{"d_model": 160, "d_mlp": 192, "positions": "rope", "rope_base": 500000.0, "rope_fraction": 1.0, "attn_scale": 0.177, "tie_embeddings": false, "init_std_down": 0.0, "lr": 0.00234, "schedule": "wsd", "decay_fraction": 0.908, "seq_len": 1024, "train_tokens": 151500000}
Each number is 128 + 24 x the weight over the matrix's rms, rounded and kept within 0 to 255. Layers, rows and columns count from 0. Numbers have three digits each.

# layer 5 attention output (transposed), 160x160, rms 0.076, rows 26-31,58-63,90-94,121-126,153-158, columns 80-159
165158134157118144126122122140115105131138095149118129104141107173125121129159092131125134131153089110120082125150110111166119139106128136126117106122119084137115091128120133181130138101127151137162123133121139141118115126158094110161130105
081087149150133154136101130111128160105189118142105084130074092079119109114109139109125145093104161130087141115136140104067152134144084153102105093105109172098149122121143147102133106116162109127121176165123105136114166147100104149106118121
173109168117136104115123157140088131111146124137134105104116137138150105136135128110109081136132122113105106106120120128085094137097151134122071139113122117140113172115093144178104139149109115145123133089102105162138155085153134149105130113
105110116126144146090129134175144089110099098094158160124131143096104104194131111099097080153192141135146092130087118161130098148099093151177138154146173171122152114123141153122150143127111133125141125153173101108163116126140098112133106130
117101156108132132098150146071157162145171138150097117153099117167119106125097134157114214112093152128093127126172136120108135116136106134139105105127158169135113151124118125116111133126140141136107096108124126112080143095140126113116154102
152132130138133116131131111150122107124097126114099135129148130138122130151134129131140065186155157137158131125116098172190123126105156132137132195126088069110089171147101110144107121152119129146135110127089148122156098120139157116144132100
090117133130138149141147129122147127076161092147148151105126149119104126176116143102125130143112176151095156111114145121129120149148122180100150132113108098139129118174121088152144101110135117146130171117102135176123164134144142136154115092
086136163134130104173119116111141098145106141164137153064097121116130150187124131142076095112143131118117113103115130141102110129129091126109149140142115122154096151135169078177144124123104143157115152115132129141115156128118127121148150104
119108135159130162130164124149150165139134122054142131092128177105104134123150133144137128084129130124195133132123122088147146133166124168076137104146111107167154149120137134148187142166082148125138128131135177146136126139099121103119078186
151104136108130132103163127125140119112158134114145105148182137168142141103096113130129125144145100145111146102154126109137149121120087113138101152124124105112104134181090156094107113117092159120091096146087111137128104089118123162099130101
130148096142141138117119096156133110094115126101122163118087099086136115112123165098116121144090147158113120124078169122134132104108162127094114088134145122127130155107135098159134126121126110190125172094154140159148132112156143103139149120
133158140126139102117130105117121122132166110109126131137094145181121119153129167156151193118073154125155122137140106153106172132131154094152110113156085075112148132134141144122138135124158147113156120107112137164096092132086155151113095131
158159143141146124173144101092122151122111122077148104152110108099138141081151154119087129106158135138105126111110120143107137172125110097119139147130162122136110130139143099146121135138098106146132170167142126132171123120094135113130125124
101161109119137170121121126103111119141132160122150130139141141051111127140140157140128078165125158129115147142136138141129114125145150145142130140115134150098130139132120149131124153110110161146129165123118132130082166117130101124177162126
161203113132109134143151119129138118134119153093136131132132105138142131114155155128107103128125142158129135115114117169134126146134141087091109144157111161074120135142086108126078151121181127111082129146108107119117123103105123153127123118
150162149127144151109104129106143115115142127128114125126123102097124134071107167126120126126114148122110101122139146146109124121158133137103140148138098125136117116164119157138162127145118128101096157132115138165095154107099138109142108137
151148124150117125146135103101124115146120139123142129125126105106119171099170133153120119104133153125107121119136093158135127126106143119096141123140122130118153140163119123112123114137157081150143133130167124150126113102120129114134171175
109164149131137183148130155127136164103138133112093148122093116144146103143160133091126068153115150101142156117117108132147101151162121154102143150140158134131180096157120123175134121133092136122113172150121129136158130149127132149120123135
185123130118129130121103151117105140167142127114129110159126078158164105104127145115112080166113123141124108131138085149162141154122124090135114151129113108109126158135109103137127155133119137159120115121145112092107122117137146096105135169
100045151095157096129134107110155116106146103131173102116133126117150128123082124100144137111080140138137135140145114121113131144146096140165137143149108124102121115136155162138163165096121150136124118105153138106093121115117103101091131084
089109155127123142140075175151166113097139157145119113082134139112143134140067122173126120133166112096127116137141155117134117129119109161204064104108130129141137102146113169124101141141144146111124130086131146181109134158185132134153089081
108117126127134128133151115095123149130109118123138159148149133205111155118139095137106143128113141166114078118099130113096125163133085081140151087129173110146153157102158143149177115134102140146159112154169122109106130143145128141106103126
122136084118086129120144174116117137115162093127120137161102112104128153110162119105088080119133119080164184138115112108133139102104153125172148135114166159066142125129141111113080131129138134128145120090124093120175120139085137127131076137
117107110108127120112142140142153116117070144170117136145104152103080109170134153123135066129116102107130135163165145128085111119148100162121166111133183149061126133115180163124140108076130151133122130177165104114149121092133146124124121120
114104111135127144126115146096130123138161171113131115145103108099096127154153116157105139085103156152113085123137118121153090134113169164116127121142089137163108122115103159123121110131108140149119187133090138105136146144143132140117150119
156113141125091148172129131136149117132137090080109156141145074120122138147161120115110074107079175125128142095117164104140141130144173113082100094104102147117155127164132088121148095128112145126099153183115141122173145169157116148124110153
084149111107148121131147125091099142132100102144128072139109128122116123173115105156124125097116094128094151145102119095134117137130114134097125105139130114158107116140133116073143167129102121139127183142145132091117132117125147098154106127
108153117144135119089100097124097140171105114134117124083115148116118080137155136067095078115121112138074145134118134180126123116130104175161134118091172163098119108137152129130072158124122119131125131129161132099169134127121117117131140138
117134083111119142140112133083128121106145130136156118135115126132111111147099138119125185153142128145137089119151117135144144138138155108169132134161090110138113162116084125110147191128091169126094078099094081133113114140119152127137128123
# layer 5 attention value, 32x160, rms 0.0756, rows 26-31, columns 80-159
100130151124143087132143102137154119124125149127090150130127140138120132135123103125117131108100137095129104115115151109132169099141140139121111140066099102104150098114142138124090114140132096081111085110128145098090147106139108120114144116
124133106093129137124135145112099117111124105127111090147132161170141110156126103146160123110128112162145103159100095098136137107097100114136102116111136099125120095141109128128119176098125143101112152083111101097151175109120102152121111104
114124125075133117142129131134176145195135121138106174162105121123138118115141129160098130125129155173134095097131119112091115170139092158106133109146116095104147154193142106132076102119180140125127101107115087108103097125122143097153146109
125118108161124146135127083110104126079129126118118174174091193150129083086116083167132127108104101133128168161194131146104131125132141135118111135151092162107069129143131096093114123100153130126121117144128132104111119155111126126155136106
113125176116140129112102154094090154099088151139102114123115129115130134112122129156146119116133120115153137077094145083115113141160109108139114105163132127139142157096116128110097111160126109152134157140147129124145143156131146120095105126
111127133186151147103107183116148162159124141111117092154139093081108129118140131133090120116138142122131129154106121131111117116128113107131131140130115151131136055103128128105163108117138107128093106167138111153131155132151104092112161153